config.yaml
n_layer: 11
d_mlp: 2304
vocab_size: 10847
activation: "squared_relu"
norm_place: "pre"
attn_scale: 0.125
bias: "all"
tie_embeddings: false
init: "normal"
init_std_up: 0.0424
optimizer: "soap_variant"
lr: 0.00363
schedule: "wsd"
decay_fraction: 0.774
batch_tokens: 131072
Each number is 500 + 50 x the weight over its row's rms, rounded and kept within 0 to 999. Layers, rows and columns count from 0. Numbers have three digits each. The size before them is the row's rms in percent of the matrix's.

# layer 4 attention value, 576x576, rms 0.117, rows 0-213, columns 128-191
094:565455550441509504458470529507505521504525347459539474592493452535442491493535652442591506523520509530484487525557508401464536593442501406464633522432425478491351443516515460479507427541505520
101:527478524455516559531453484526459406575567487443536512390516544547486534511554503423434520471517550500487484456405530564536497517448533412535457505444339418429458468536466564482410491506553546
098:554563553492436531537538496463422468473512513531488522494400509468520423487518486610569538527436449572466506564480490402594535444431466473463424558529579412466543471488428559471495467472590524
098:419438425398565486465454506502510545382465479512551504620534426585511543519464534495485504546468541552491619487550498438564626514534471437488513537509474473551358550550474569437517489442447484
095:441467450464435419496470456482437499408513575501468526439589546507491395621432400481486564492597524589506438413555588499483541446579457461542478531563472479460435460514569565509627440488453464
096:514483477560479475480507551573546532618427506498436410484514524550462537445444511457584437448503567468447513515428478521475478490463585477552414429479441473527447499571490454492440517516493490
099:501504526600528475559554516450553508414478481507518458432413516592568650428494468560519415491509491500430543478443481497446519566562574487487458519517534536590486497497487501540511535557552555
097:490486570466595627436518473544524479385509427485478485552521602482485547506531476583427453482458539486489555432482421523511509602487469501512583450621501416467429534557538518590503453456456515
099:571545621510498493444502481455529381590460432448514486545495513522560481453580512579539490572577468645471495445437514522505518561536570514532526487447589448471461508545516545481458451490529469
100:516524538542537481537543536540483417525519432552542554515522548441523504472494567541647473470515480496540488438541572578452456636616489529511463541566540451395450524564472522484514565548521448
096:558518530506545501436469376500564586457530529611507493546564468470375544520530483414586427456535420529441583460537440562491493495519537595445465537526443446492569575477506533591521596446450503
095:544454398493473605457512515480533527494523543497512507455460493549486514529386526537589448484619448529527525480514585432621505459475490506508590503415592468440556523440573474478522557561466457
105:543444504482393441427552479425466529521573489475503479510492409511496462445475479491505482445477476484509558422521599517452563518533498410526421531484461531498525523481440533517580551434531583
095:544425565429418510451519506499548528539536492517342513526519483572489527581506433604512464487596452551509545431528493437554565475532579443538521513465544584565545550519575461525459537568501587
099:429497515486631528518442527501478591565530437544494526462549562416558564505448492546462439509564498529484480433527535581401532473505510516448500500484521572519417467464425477429556487458426494
104:481475518488530579425402540518522492480535501479526569534512432477563452506472503491546494507457519467534450529490544521515547549544547441445508488478475516494465569445479449515507564420495524
099:564499442552481479486477488441528495556498522467551460453539445370543472502430484456562589601476520459511514503588501536579479405485508466418507473526510448556497522471502441528451475494452407
099:444526585524521471499535437473484484436485643523438477444466504438504408627535507383548522582505397584508548506532547426504499511390512569501461420415463467510458402473500548622474434495475578
101:522415472491516470403526501558560598448469505456551492565491452505519521521445562485470465469503454464508493562525560373464537430388543543497552442463570551585415519470393472448523518514491481
099:573525459497386484523518483490442529519541549620477500512467562550441593496476462482456551459446542531531581399450522595480516466497502498525397534529542456505506460514394499550478463429448535
098:539496378432528485348517553491467486450540577448502529580533624520438482472420459475454414406404566486530509475528602502536521578484447505424456439520520535464512510524488503510478405519447508
099:427480435582510400594608505477496469498473540473485521494501523497538502571497557550495598509445543521471473503447565457419545462549477554504460482512473515473539527461499471557367514469601547
095:504515493405504462473442443468527446491507468462552552513423486540439482489450488510474573446436525548464579501469519484508369534462512568486458526470528513544471545541521512498527556519543631
100:443526415435531435476497570517525509535507481509417546459567470506501532473477493406486482530644478478430461438481503486427531564482469547440561463492448475525591526492537490412476531539567549
099:577584518444484442638529434573499431538350438513542593485597602471502421469453539495532470508440551506457484604508511563522487552520508462491576478531484506427475499468437439535520492511516418
101:456522485511473441535478507504474461412516380534520503484472453550473566433522513538449408509550518478515455550594549480478609530469432518450512394502452586523495458531490541457503478545501507
103:639453603571519545501432551512500466535574454555476501508526484500484432483537463553571533549469505460509607509501533578497532468507377523497507512464441509536450486494585518469471448491473442
102:486490559469449476503494488524506378477515541431533469487431437474513477565473467480440448458509429521463472463511605521547462599494417614401505525464448507527517519416537456553514441589494565
096:559501445494527439462452452530498500477487479498521477447487566502453488581471499514583525408518541447532444494569596525464387519592588512448512448472468499476469581525511460526494507497518566
100:511575465459430541558492543472516472551490456520469459564507470592531444510497437482521512487538524540514522531406539471452571390477474602460526529464504539458463496461439592537508507509425440
100:555560424574495542586551492537467483540509453524523465474526497478562457461580485612481471528484474452491458390553472524516509486547510513460505444404457476580479461593410493524507563482475548
097:521422532475491486505515523472465364534542454500566565583543505432528472589505479521507486520547533505471469506563499444332470576485420473460453520491602453426487454479441393657533454536542517
103:545541407522477529548548513496545472486483466488527537577469496513591593503483515545483553486528481519458444487477432502502522506521490470511463457410568546588487498540482361451492545498507433
098:492478579553480406491433528555489502644553488600445488516533486458605491481583486506364611474464522540484442482470509493504558456506506599515550477382496463592457481556515559577528529481493408
102:464473405445506479621520545536470516476518554517523497470549463476503432477536487509534513512423419518467523502569452480437469584556378472527450515580449486467438510494497473548426558500513434
097:432455531523517491580502550484583490555534525494500576510568504501477506396523446558548556465598518527541498454468387453486484490535460460438548454436517382514490463506449590562476614505505535
100:515513484495546487424501522570630562475443574405503446551564515534483485450476445533549496546492445570553394480494528473529486465586564455482501512518493507562525572462444468512556503481569531
103:530476437463475545430496453502487457591436453413409387534522525497517460393461415494509487559494490500512537469586516405528490518487457487431537443491537492501437491516510506445500481491494534
100:497515489576499552465414648547566421520534519420526492529487491525540534512551541501484490494495430513529603536523441546601476512503516511516509509461490519522409540522615579500576546564486515
099:481510502551513518563495437458521467467541511519422556500508543567487480538545504547550491521524551543437558565469543418505488579473598470482421439445530494416477519456659572519512461415573516
097:439424490439541478492547477556486465640454479487509414460532472511529524502531488500550460422575566467480470503503479431517485500466453475478508552545533540571479425484457537491448434511466521
099:524537550556398584561474568546437571450537540521511522539487454568493552486424493424605433571517560490601570537556555418429408420447468486473520401513545450519438532555564486455545506548536553
099:555436510434505542477422511480418484592508562470603476561503524487473585422476387483449463541530614601437486480508483534417435462488473426498403518468541544532457418524497523504518514506517494
092:576373501426483459517552566528445492555471486481354500523550521471441479466556483506517525536422504525429493432443430414465533532513373473534544491515545486475536543513520533572566523484504483
096:399529491546411544471488508602462524471549541455600485554552539463495529410412491447587522483522554523475532542569505482482411447457532559480547503563441494542433575485517508558552465595490474
098:494437481477461533593447448459562525503559521540491393425502499449432495477437525494534520458493596544464471525529403573481469623488526497498491469572535607409417526489538598477537552489582480
098:503460497530457469540467440551433560424451431483485476539690475461535554521425425427489467495664507460416521452479489502543561588449528521534487504586476418508427533502488555469547500445481574
101:530444540492453483480457595481543475456474593480475507498516457489438426514564484536514575518445417474613437488575521486518457495471474584464556466558560551451540506591489461478468554417527545
101:529481489605515541514566606504434547545522514519432488440512501490482507478489516504484448521482528469385500467456436563516586457498445524467490474479453456518523467502508534525532536480441611
097:454439427480415485438463476508484452576513473523528585472567432556485527473427474606501534444507515451541576446501434494543467503577382556463416508454470524504495514584427367514525536454483427
094:499436586521516472528554573448491479511508424603462503478513532464504581517510461531448461525561488513511514433446496413449477557381492526516381549514505539516611572536557643489508399447494552
096:443474507578525541457570564527470528527478582496385479522482514441600508511477472554573494500450445519457506494439518566385517518535508512518462558406505560381561527463511451521487456421488438
096:526509427469519547527480484562566573535542410481406627493416496519547493506564465486545609549517484536519539519574507466441489474504422395463527545501547489481503464540469549466542485517385507
102:501600458526451565423481548510514502434546554548514563536545491543548422573532423469459405569558535494522536436544466495453460526512521491466561527465555464537628528481439566498437472507425534
097:531473587465466480550452487492495653557578505541532562513525532514413521505513499463531509485477498451488459562514524535523487521520524540542427503490452541540470542488540574477454514459441549
097:576438406518519442442512485556463478534451415509490521519480488479434431438437556482481504533496506541585650468530504485467541506442447539460479421555465523527480580580497599513536542540473462
095:534437548449473529424454591549472493537564624518391427533534493540468452515558524413446463502454541419471494500457497563514550507466515599470557487516441500439516494528532383457576468406397562
105:430485484476494526509429514593476522506553566492469456519562476580476478613575475463498417577515516492522458496497572552531532536485502454484567483558423459567570486456500502493469561602443554
099:502463580400545590451492600501471540458417435477482502521534588576495532442478483510536479624518553466560603480579423508502494438434482458442510508553501487581471448555510484466610503476561443
098:462529417535486436398527477504410546456484551531607500493460541406466478429469396392573503507520564581455405491513519464493407472378548563507570542419509523490565473444520601464524517497505586
101:447512541452570473493409477604490499565429523531460484505485491463566478482512492469415520503497463496476442564468529519493556514476509550395445408541489560580540530491496418552555482500410424
101:445447447400413494543512502448473406538555568474530457524431517569550500563575443577487461505536571441486590443388507557489558568495579497491498453599510456524559495482508504509541501503492426
104:490473549523491339568496510503507560436539583479449543503496498480551566513527470475516414419449426546542456544475508514556424444480484531519453451491483397519529527560545496549506407557499488
096:451492542387517460504466485533423543374447493460477577424516453430457525501545555472528481547497478516465556484456524454553512516515502510550475511546498546509526557533539398514514452468500466
099:441518574512594422462515551534550451413537456424471515500473406471481454473602486499516442520455513511447506431496449528482600434488496585416459544565463397472466535501505453556551461447425522
103:536492507605515459593484440545484535470384571500512478426520530652505582521472547547419464539543520461436448581470437434582501421454571484490541496443463543526441500510500485521539393470511501
095:550541510529495510526460493578461413487633468535494549470608476531459515467520481579432466468507502517506521548489576492514495594494534498522478509557493558543506523547607554550582559453496467
096:466518540516553528530579498538527518631440604680466494552570579517509443542500529478423500601500502437515566468467443532507473484637483562473563496506449443524492516558442449550481584454426454
100:445494534439470464512509458442555578412378449505480578541465550460536482584513428524530509564522473532530476508428487512488440661535456492489494563521503549620474424488477540507513618410470483
096:434590495586496483490476466509471572550507488419466470538514455430523512517411559443422558434483503459393536568464513405488454471485584460518538505519549494496565435557420548539550551500478470
098:426552427531423516573377598461613524507438585425496471456443578490543541387565465577478575478536512457514450463386529562510497524561554499504556516487484499491469487506492515488481592539583523
093:535559568517548468490477488547468531559457565466481456428478497446463473509444498513449542475555511551455553504358445518472483423488563505573488516496505417456489472498521551468544438584517484
106:462597548418528466472519522460442560420515597529534483559541467495468434529510495544482480559511465542481455538477500444514432541428529602544517544442437451483452402415462469465528511543562546
092:480540438534513516509484497543544459525478427561510447567460557410466520547435612539592523596487562571558465416491431582504450464505513481488516524428562439501452525504501574434566540498447410
095:546510565579491390505531513505531506509541422419458383438492528532474562538548515596425528507569532482421523648466436431552574444474491431559378496504495531533455575573591479546527515506506568
102:569489521692507475509439515484511456506590470463450486520521606478521658522533548543447513571505462436523502613487514460545436446529553479587491457495505495495549538544496608516488521432473490
101:493475444564531543552503519536530522439505499492495598579616509451555511474517537457495506503474480499511479395511391605527571475426512473492387448496448413571421535516482477485563433478478445
102:538540544513522500521482494495558500467571352561473488503513528563523551568492526544453504560450509464589531500435518519469472542433542546424530480465435556544441397438478514451516605497476418
097:493424408526470513639459535467438460515531593474525496471423536392485461428542564467513532490438513552514504532394416540442422412577459502516521575461499545508489453458555570576525484490503520
097:476478586479449497625456398543487467536439483546546579467449490507486417537463524476431498524455517462529522523414454400529491590345515475522482495541550557583478581506526554455478480548571522
099:507516454534507526578475576429470523533542528486437476451488488564543535487519511537565508560479554508422514524569499483582539438561521503508557456527500449491445510487401524489443466493477488
094:510484513506402575384520447482528522487483516480466549421561516524478513506504484603477520589511487502514511522483514439452506471473479423482559462509433495536516432556412477475563434529583574
097:523481490544423544507464554448562391647580467494443582523586463491346537565497541517528506456508511407557523450424578469474472488507529515522556470566519480428579479457539439482439518377541544
101:487573430545551346373443468560513528577474483458481394506554512499469535484560547540458507419467522498479523571431517546526495566473532524453601512504449556406508451456510427503478492409351466
100:465491513407604528451498481386456575495435499645405565490493484521446524484437406554433620581512462582522595491508516554419528562502486412487441454495567497544652507489444483492511518600477524
098:468504530518460439598466554472579489565542535572517516569399527363440624494488512485408459557574542504458533521494468569486463458454520543481483510486583453539510518516473464495542508492438488
094:514508533462429508579431446411494482433513432440429508490570492514512492481507567498497475572508501572516460479491630480469470548478594414471492461474441527456541460434511483515501509475454476
100:436480445513473518583509496493444546521469556559471599525577456517466609537500507562463516497455567548473503424473449457528472462488521464511483548541552519479458368527548507468372518486514572
098:562472561501492571434509473514576540426488508512450451566530613534463642510468533499504406484585522444561418516543543523476476547514485493487490534450481475489546516518562473418507424531540451
103:458542539479508489486487526492586477530505599348548483482607523414511527412498591491547431459536539473490494538583482554591569601497486444527447542529453496535482521561452465550436501470542464
096:506620381569526603506443455567564503575477545525401553487548500473584481499451506542496496491493590552425436432494371520395442514458481454531443440492519468446428497437416533560520495499476493
098:540464467514440454551442439408483583511544569347499441416480472560529387488502535519494483394449482429562525518455574531512510535547518510463543529555523480533487479468445537478418499538477468
098:534560516475468578451531407469472548600461528398498524384579460482478522457484386497556515514508455516436536515564546482518472509515416555467539542478489472559433466468406456510469547473424518
103:488453611479551491582445466543527504478571546549482476403460511505425492530535485590520479562504524544470517533471413481481506382427455431459458604493553539545547489507545540466462475530382490
098:507456534518566550375541433504501491450451439494551458492510500506452398553488513520586443505478484465461518546544488446532478567483470447545540453490514613491463541485557520601380521464482436
092:555453462526360634420553467521483458553475488511437471608494506492561594450603525514529488443461502482477516542515478443586456488438497469429399496529545492497507402454524526597444489480475417
095:548485364514462506470547516592516566404538497476469554527503484465479570456522489564485455543517559509481533500432404484453572535390561522497542527504439437432417528486337516580462525456485523
099:564483607471414389568511476532537395444438513495473557464522471540522491484493427499506497374570521556428525539503540486501515458422520582517412541454496415514516498510532557540421480437569611
094:480428510437510617459513567458548563461537473412478389471493576507499555531414553502530466531521469466543488487517523378471589547499560424559527442455537503523469449536546533484568543591554502
096:519492420577524483604481525492512539544473484546497524547474554578510556575499501517515509533480576500524520536564528568526465496399455471507466539494571542428522502595523569538484546524475520
099:490494556448482455605543468486555380558553509526442579560480625511529510454489461551543516624514528456527408476626520554577549513476455505501478517520509424489576532524557462518546385449544475
095:474396528554527610556537561572554477506502532541502487582458568480521483558528508479461438409503479506556487438460592418438571532599390512476520493527473373527608461485531436518434517505452439
097:572452482522472368499451538490493467516473488521547436457553520529511482432460462560518482573501476418410517464470570415486453520502483571481503429563491509525559505544517544472479499451502504
094:515611470468593474439530522510443425671590520514564534518488506551464426404467575549514542534480507485507432499451551559493473564468507490502462551453566462492434562499478652543508521487553518
096:529388429575510535498517481545475525522449491527443413464524493554536475456668539569588557542415521435477440504464521622571490475568473424575518552476456593487483410483496587462459448533525521
099:554582469493470562535567462451521490569467497451566464488440441522455421560449511461555582429489446571393495627503538473497557412505460491457456526486479527392545528523418442554406541485576487
098:540446461560486407411512527518517516471465493490450481434608535480515538492552530522511556496500495464550528518543544458451566570541515520411495506445443524530355387537556500548466495523563471
103:579520443457573404463526478536578433562519493501460456493470538511522465477570502494523477497494442624482540528477466544641456377531500591464445568435531417460437531506486484503468460492472437
101:534563501422476571509471532427488543483503573546457387535421530514461495518477519482495442573441578447479491508516476536602532561414519467511497536506557431427519448542507502513474482519500508
097:541425446548407422566499479443497495533548605519543436527505521525508614451455608525448542590488463449504496467557441475486531490498509476483450489516571498424628450452498578504457483466505464
100:545528520484521505455538565534505410549540570495437560547512517429517527560503577423498538499589496557468490456465504559482633409450563551427572492476551545495549544499488387432515416500417466
097:422560540377506474539472409523476489469580473486525459543511512569516403523526466534490455526511504521635516547541484512541556484511467540501514488525575544430374550499515511587456542542501572
091:431459491569458538579561475488588577484447486440582411451479500455473487588553499490531361506489406571546418539622424542522450529537515561494432498476474548466465543429492539513515478492424572
098:442538556437445586547478382505522538439465499523427605454541505564405514557461543471494506479577452475505510514408557618558553491519373507500472516460465545505552524518419473491480526543430399
096:547497532550467525537481551414512488534560400500536553578470452540524496444548591569560582533481532527555580399510317472515505536565459493509563487567509414549579408633495566511460462464537401
100:452482446500512455488523496524493439470515476451525452515588391556564482568575576553533442492518483545457461490518476642476606518581483520531363537514450453507483447505384523478490479512524528
096:512446592466531491429478518456513494502565471504501422494535557541467459440491516562510483556489466482447453447511471464411520543426489477501503509486568554487439502463451532505502459504491437
100:557372537544496515484534498477545571639474557546465476556469545547456544520580529476472489509582545421425501499526503480539516489543469527470521488471549504455515417436575612431527441408533559
099:500480405461581493475524467461521492595506427471450519402530575411390524546477492530459551396566513600504437515501557432447564472476514502497532500517519426441498517609552529441467444541566489
094:523512487511374486457483508480383587510541505460541468587507499532519489539505421514444430450593560553532521495473467483535452541558553477567382494407499503487502568482526500584468489509554482
095:470518527479494430543497453535541491546519510535471447567586529539540564551510425447571476423439496452460531595465506542550608511515515489504544563525548578525576466499476472430438418534500539
098:465550564529540519428496469452567488489432370510453446493475477415566500398476524444539474482538438599496493538530521570488548535480495476484416555529511519597413488549474491505510499481482524
098:466448582490492445530524512447508459480479558475524502507527477479489564552484487513581527572493559480497518488405462533496516506532518491586479538498515512412508525435489468522592436496423391
101:523505533430480580493554425458523401570481518470542522511487572520480539387502423598502526491413484502591477520503554524427515497599531419473418505564592420588453482537559479545461492527466527
098:524488584429561451504493516530463447497568550526473479510538401459517492456556545499468527514538548528474580534478521466419515431552446506441495497557500474516488488563568511534384546519539619
096:578527435529628558508555495504498565563552453447569449539465523476438457476542453467500512508465497521427569458504544448461411583506572464559522517504515436526480567548484532463467534500535572
100:554520440405543562463469548539473522571495504512522431570421560530461515535470550515519511469464516476453579523448493475481429422502518592516496488413448503501490381482529496436481548499447446
100:459584534523435523560413480469548494468461502539480530486526425528371461460535542484499527496514580478550474561570502508531489565513421484509431487580447457469563495532509552496414495474571448
096:511498427580615451499486490420510410541548490501489513430519538501503448474459374459498485551454514460483646520424442465482532456506483463454502605568523479452569513548482534667503549606467557
096:573506520570535472633451506547504464546471475511469561560523567490540464502471490530453532513435464450547591355471369531549490532471504577548466552555486464564406472428518481511506545485518545
103:514418517478454492488541502502531472504518468514477500466550559510449533520487550476451504469509484489405497471437466493528399513438424559493463414551516452458418506474451552424504472641542478
101:515487509514546477460426478470520505487475515436508576501528507541518392493462483541382456548608459512489478562544519458569570534477510465410590441468534533450414507551499449628444512490587485
104:488442505480470560461530513569439480546537498540565503519458434492509469546542506585448500493495441607579473428522522604515448578589458424496620486475471489528430438552542601488467524587535505
097:487551495392507465523505539529499498515516483482445557495505519478404604476538537553481445527477496438504515558474476512516558504521459525472474392578476524487461517495480442452541454479573515
097:534460555470556433551443548466498438511464474566486464537519523527537553496536455405534496498485463490538494510397355654404418475422491432510525474537427469441464563552557506530451523594443641
098:462455563534528480534420477510522511513599541450441543507521475506500551546497417466470587472526451497521503521519403541496542520603455623517544497512405426514530477450613557471612443510524422
090:549538481525522432534542497500574442624532440468482482430537525484453598497470529576495566457580435479502464469577470495474576507583574497533479500508507455581500525589541551462534469468521410
102:558465484508454504553531523593535462483524537509524414563430507494440489529495482649466439550483402570542478524573537580513512572486494520522545542518455561493483519495547532543417488533499503
098:537515370477584534470502439508484477563486405502552444546493410535439536455472501494537469494468443542459468550444448476509468543500564455391502508526476539489541442555472501500472473469504466
093:460463426439568560523549510504417455507515422501490551526477498505546492500504469487457433582485555561464428520398505480438504561541491541498420468497461453515384469503521412540530394559470542
097:496489479453479467583475428448599495606471508490584465382509555491467508513558443543582512479553404504509435525567527471512431557437527455520517501426470460502534499484449477545569524412490570
100:450508439471581384504582469504486601508505449409571456540560571562581462561508510508423473547453601506441432488395493524486616474524473506503445514546533506489500478538507475546563482499592500
097:522506582487451536532494426499487605448552540530556509523596546514460477535463568472458454606431435463495531586551502479526486496486471590426464519551461544491593496486522545456401574539474520
098:572502477521482536521519490591478383464516514538499560540448525464538539521444522558516463556547435501626608453558490529458544518490581480508501519471475555463523540492639464547527519426495578
098:477555492493557514657545410526458466574507546434445522463563403510541462555495502536555494512592555470509430464458537506511510496426540480472400568495510475494500553425446532460551476475473506
095:503509516362521512518575530445501427421607479422504493482443525522479466487482553484520471542525402432511512508507533420416569416550429459466539497523532439486475562438569464545562539457562493
096:556431498458476551566601511480608441488593407546505467395394460473478495544505541414549460554406539457471405605494554547548470557446494530516570440495550494515448602481497457551521420398438530
096:466480518511400602471482415491434551594458483451428573491501560439509624643426540572480512547519466479518517471553450445514552446483486513538572445495515612603452509535485496443448490509573571
100:465465574455531491611611492452516446447503517489397569494466641525547381516516415525512538475462482479529488552534502648563546503449522444529563523447433499478452432490562482557469558486511472
107:513563578483566520653544487504438490533492521520495435504529447462580470467524428512491497491508436477507500462531432542472580561493462515426541519496516511550581466527541537480563530473478507
095:477523493462459456540404511512580555397481539580487524443488556531421518517482558505520520456522525453439583472415527515549481448462515466487577476486473488535405510466570502504570397502558517
099:560506488501592536398488487484456517515458472469518475442493574557482499412551534516494472482494552491556551550508442497496487549468543466418600570369485470510548537553513464510381486560428445
105:469506568559428569418574574511457522450467503487578496537451506583530479483534505521562360409497640504530453520511541457453516493567465515526507608566521506592466470507603463553497478471505455
097:416456523469555531432501520478503448522559497547498434526521454493481487480464476562475498505534498558487537533440511603530476455412531513440449472447459458497429441525518502541527484461489495
098:530446477665477581473461461493509415488518456526477447469562565606418618437522495563502482521479476453505567510502535433554480532455520493478548428544456500483484517557568480485534479530564544
097:475407558490492465495531529452559446530557375514471465512508541473514555534508518538444519518407479540480560535575537504507479514516531472461593587461545513495480466481463492493503458421591550
095:482471522434470470422491453545576499566411439474403478465515489440550511458462483535438448488454557453507454509512514496542430456367567573532542454466487577534546515503501420464456492477430563
097:463415582492512520509515505516433526584506563482397428500607515558422543532521499399577464464533572455599548543607424573552507468447475561477438481621501503437472477436458483509525487514462537
095:520428480577554476453520450523556552501416453482548646543486433381530585448418595577546423525580600454525498586561501454541475445573421426489507518447523458480552541514571453459439543466506488
100:571515591562560518523473533447440547504659448502505558553542537570534431565522339366520561439451505504543479525492510485553494570478460535525521501588460498507508611505495539512499562539475509
105:436573498459460553549478471476411538511608450483469435481497555398536575516465482397524576466466451583421427589568595496475528498563485476524495500457527536467416480469504416522512561545535561
092:475449573508472413509518446444483500456428463543529530464532496559539555398503423599532455455442505598480478536595467560598473485509552564487543528456544509523517508481513459568478591452534421
090:533433526457441384524482455519525514500437529409510544446493509549435494545595503571556456519506519545459468457504468561486442535537460550517448510440400442577559440466482476433435525548465511
095:473452437502472511496526458522470537529510528484490566484563448494542484497476481415621486450454517442554487428548384604458564511498666483447533535499431568444525518461577512455560570433529414
099:520525599582513413484544447481518505512455553476385498582527442513480456439416542570546530497533560428516433533582553506525584635490540524476572478495404534630573554535601583505493512469503450
101:463484478477400427500495464505435487524557449602478479556548418490526514470413683479504394397473500508549448613589568510498500478498476527508436418497461467521443402444459502504469515449574505
095:473614494455536472467512553463423427607570551508484571452405546523479477549494521584496448616466418502472552453460404479558451531506451480471523492398434527421406455548581460550510476480535572
099:494592481431470506531380562340542479514561510476488560488561521512528429484426559517546450431472468489478501467554422489639527612511505421449602565503483519489572495501494596510558525550486531
098:511533492493547511480599600514546505529408532517484486433491516486522479446495463451466454486633517485503414546499438519487408506547454519504473492352553491414403533513530531464542571536426574
099:617476504489516484443469541418471516509487512478494538537507511431478451484464509468415475495488536528512472509531576495351453527546437476519464435463521465454476571541533629514468520589471500
099:401517401538532551434533476487445446560427486528421523476442493465523468562457537496534499475549489464544540540540523505456423570457496486488470362470458527451489574553479471560442453493466479
099:405415452438423424517491554513548489421529558400514522456519493514452578497405508436528476393464590471475473391475471536528472511471498512451552422540434510494539492534582526401487480465517427
097:521466478536545495591580476476535445644531475507539484503470413496450513537529515582538453496566565486509602497480421510454514437464451415508393520560442520519521507528581461450520442469522527
095:466527565517543571501486478474510592499375477518527402513425447511520526509523559435463483486476520402453541507437518413472537432468542520496545518481559525553511517520517588514459440491481391
096:465520448505503579528599523524525449513547418481510434388464488521517645484492600478485459498474557479543554516527629482523402452538463471550546537558498584526519479479532545517513490383506504
104:436488487478527465517445517463528470511582524518449489500537569451452519484439519490424529438537527530563540495504556467518449570450608516481540467508562527562454506522447377499408526424502551
103:502448467481494481521498483567573466553542554453454532481443536544449521474484488470473418508573460503479574587380566547526544549480419433475491569455548402514411467551411466497508553450517422
098:608518510587530532500502499504405494525557429507497419595493476470521514481573465454553567522521546497485455478512479402556549427516481436568453413474489457457528457460613477520524552457537475
097:527482548466431560446514593528494513532451526425561485529483465458505482553519553574539538467446581544536420558565559410629565504466461514467528556449429550495583527502424534448501525543514470
093:520497411506574434524494471464510538449449548461527487430511491571526465549412510562561460497479513534514540478455547540516489503500468516506540521422450546534500532433501448426561485443452505
096:521503464473526459436565500541526498415354501527536454571571473504502527508549516523449504537503476515463533483481523500468507505582456486400492446456470456514459469542456492544420511448533483
094:558479410520424568428492527538506549507420365426439407496482586513542475470568473438466439597483454491501469430510490446512502615551535549526560510476501383545354589493509482469488564521456537
095:514484489460460498587531509582519468524524496450464516485419545520558450532561484454575456422561477580530528565448485528471481553491485549484562485468564600488533519509507414483485452493481441
094:497439586496582467486525530408563515495408550551464477487517586618497492487510512495507403462520476555491510449529472533511556494511536525568493549660435499512503542498564515412492498530490594
103:541533523438486465475562507533462510534473454508526516449523546478459450528489535506508450514440443462479484525501627488414518417509488473532521590513511477539526564413441457466515647556419526
098:442482468524458554527480483614452467479524517544486501477504470576595556483464572506523493478486515533591526570477583532478508492486456465456553540572462523470487526460471434498494507551520499
095:524543518449432417459522458556496502482545668545411544541462421436494501519463505489558488475574562536484496473504494519547475469436514530413459438510510580469582564524407564512451494461524454
093:436478413517484566502469481539545565602459549523495566535438503471504400593577522444504535455527483508570505616527514478522486467520559438539402445459432523491415556541442532404508536480502484
091:534517519524568429532440577450500439514444547474417482494499560513569526593480520442479415508566446517532536470495471600519537514501425418497434540572518420554450535594495434489538568561440432
096:492482542439443494554555530531520496506548464524478557526413575537426498406441484355446526476453501541512527469521535492458448499516505442546488439512515641566516467386538476549486481461541547
097:477512416478513498542550438444467560442503453472558548481521556551489553546450508529485457452535488562455460589529477524506496497370455440562498442467478387567549483505460432502525491501457468
096:471512558557604504457544531585538451565523470504496515594510527540457476408597462452422456511531503461443504521487431604507532450560499508491481550558457534469528563503526559566444479507484473
103:515461575439539480475497461482573550472444425485442530524468456486545480525537456407449459453484456442573501601420483533610476451486479434466558466439391483429425371475574539473536458545481482
112:531484445478498507549543491466401476458507434488558479418534546531463448564602521471450420565491447465508462518483507494483482559441511487468424565518416504464538466456447475502453540575428448
105:493586409526508557579582512459501481497502513453464525547509378519449424461598466429498525579545504482496421473421567543463604494551542396500502521504588484562488506497554579499525364576444453
100:503532504439591489487393538472439493494541529475587598546504492511519502480592456480532479492424465503541574426537488574434404542585536501538535532473501590484461573503528528516537532514468446
106:551487478427472437383511560422547467461533534624503510489565568500423447588520524503487479443464432506476498500487494513512517522594504499529490515545449610553506552454423539567499563533410545
098:531489495529503549544501390565462490564532617527593422566401485541497518446432597428484557513592481463436426565538469431508572474570479520455510495569464442479370581526445460526575439409503384
101:503505514461542456503559484496511599574434560481526479440526507461518449477583488434463550574465480562499425495506595628499430579513476457539455558569519533501561544483454538640554562509489428
101:509516529524544429430507475515440551506519429556481501459420532574464453454429639493524508501516428408486537440522472438560473473466508575507415404550450531463503469486459398489561521497440523
107:581518461506561494555453469538396494538391572526519500458434510530519471570570422561369519502544387512515527496451462562411492545491548502499514523523511496444659523504498430510456545590543475
104:474543539499417520535443562464558522586443495532567493576586475490510487567585565475555605512571486466503559457313516537572381471458574517511540525498519519526555454445483507503531544485589457
101:509539532510546528570516398477576450416550513473562523480506474514417452522417543429386631574496523474532634476566455520470598544404431645549514481526513425531505588461509647503481571506394518
102:513494565493573530528531567457518513483603487502567621436515421472542583592479574490477489446489530565544470570525487559492440492450579422493486492475420494565483503464484516508567505561503479
109:444561491380597479501419423464481414418528450580450472589527511565477534549537550491581479464585506401456518538433399568413519531608515543532446492444618475408491546523600483521451453489480552
102:480544446407577485535477488447469463514494481499497414494623537482498507477524500544542498511516508508505483550456498522444598561472569531563473456525496492515510554491499544546576496477565546
111:497595402555440504498505410500452507427490582524588457491514484505451510471478466467498509506517432461504505486556445440446441481483495568506529495427450527560511499469454466524519475572450529
104:555506476543502547571530489512493513558505555448492497474560458678496485569530491451446428577506508479512548494415464541465486495455574502436525518484428440510600462464512547525547480537484455
107:451530546409483496462475529523548416441484518418500504461511430530482561536544436440519442464537506549602425477485486441398550539408519568559520511483524509534488495554493556507556460453388549
105:471501428491517600494547478544471502462504527500473508512555603562477495574505519421487517555404527548604538472424589488490505531567444464492477485475500472568591566480474509493557547473550368
106:504506532501490515540479511497547484552535481437490477582544574478515522466508546504448535477418546471548458495480512461403383513529487525503490423549493387506577516508513662528437514518499643
105:537574512408474525495540518507494629615513457532499548521451554446428458538416492570518486476442574458557490479565463448484522439575518570529526614514586441528493529520474478440414478482492487
102:554593487537547576510483476521474522553347509549488473554536508470471452507465484558534516532531450456566444531567481429498528525484562514449494449430546467497488433542499441487592521438465499
106:451532423486560504544423524492583600524583464528593507445525504462455479404487406568533573528477518484476473419501463548508542510532477526519520560578548487463503501515488640494461468515533427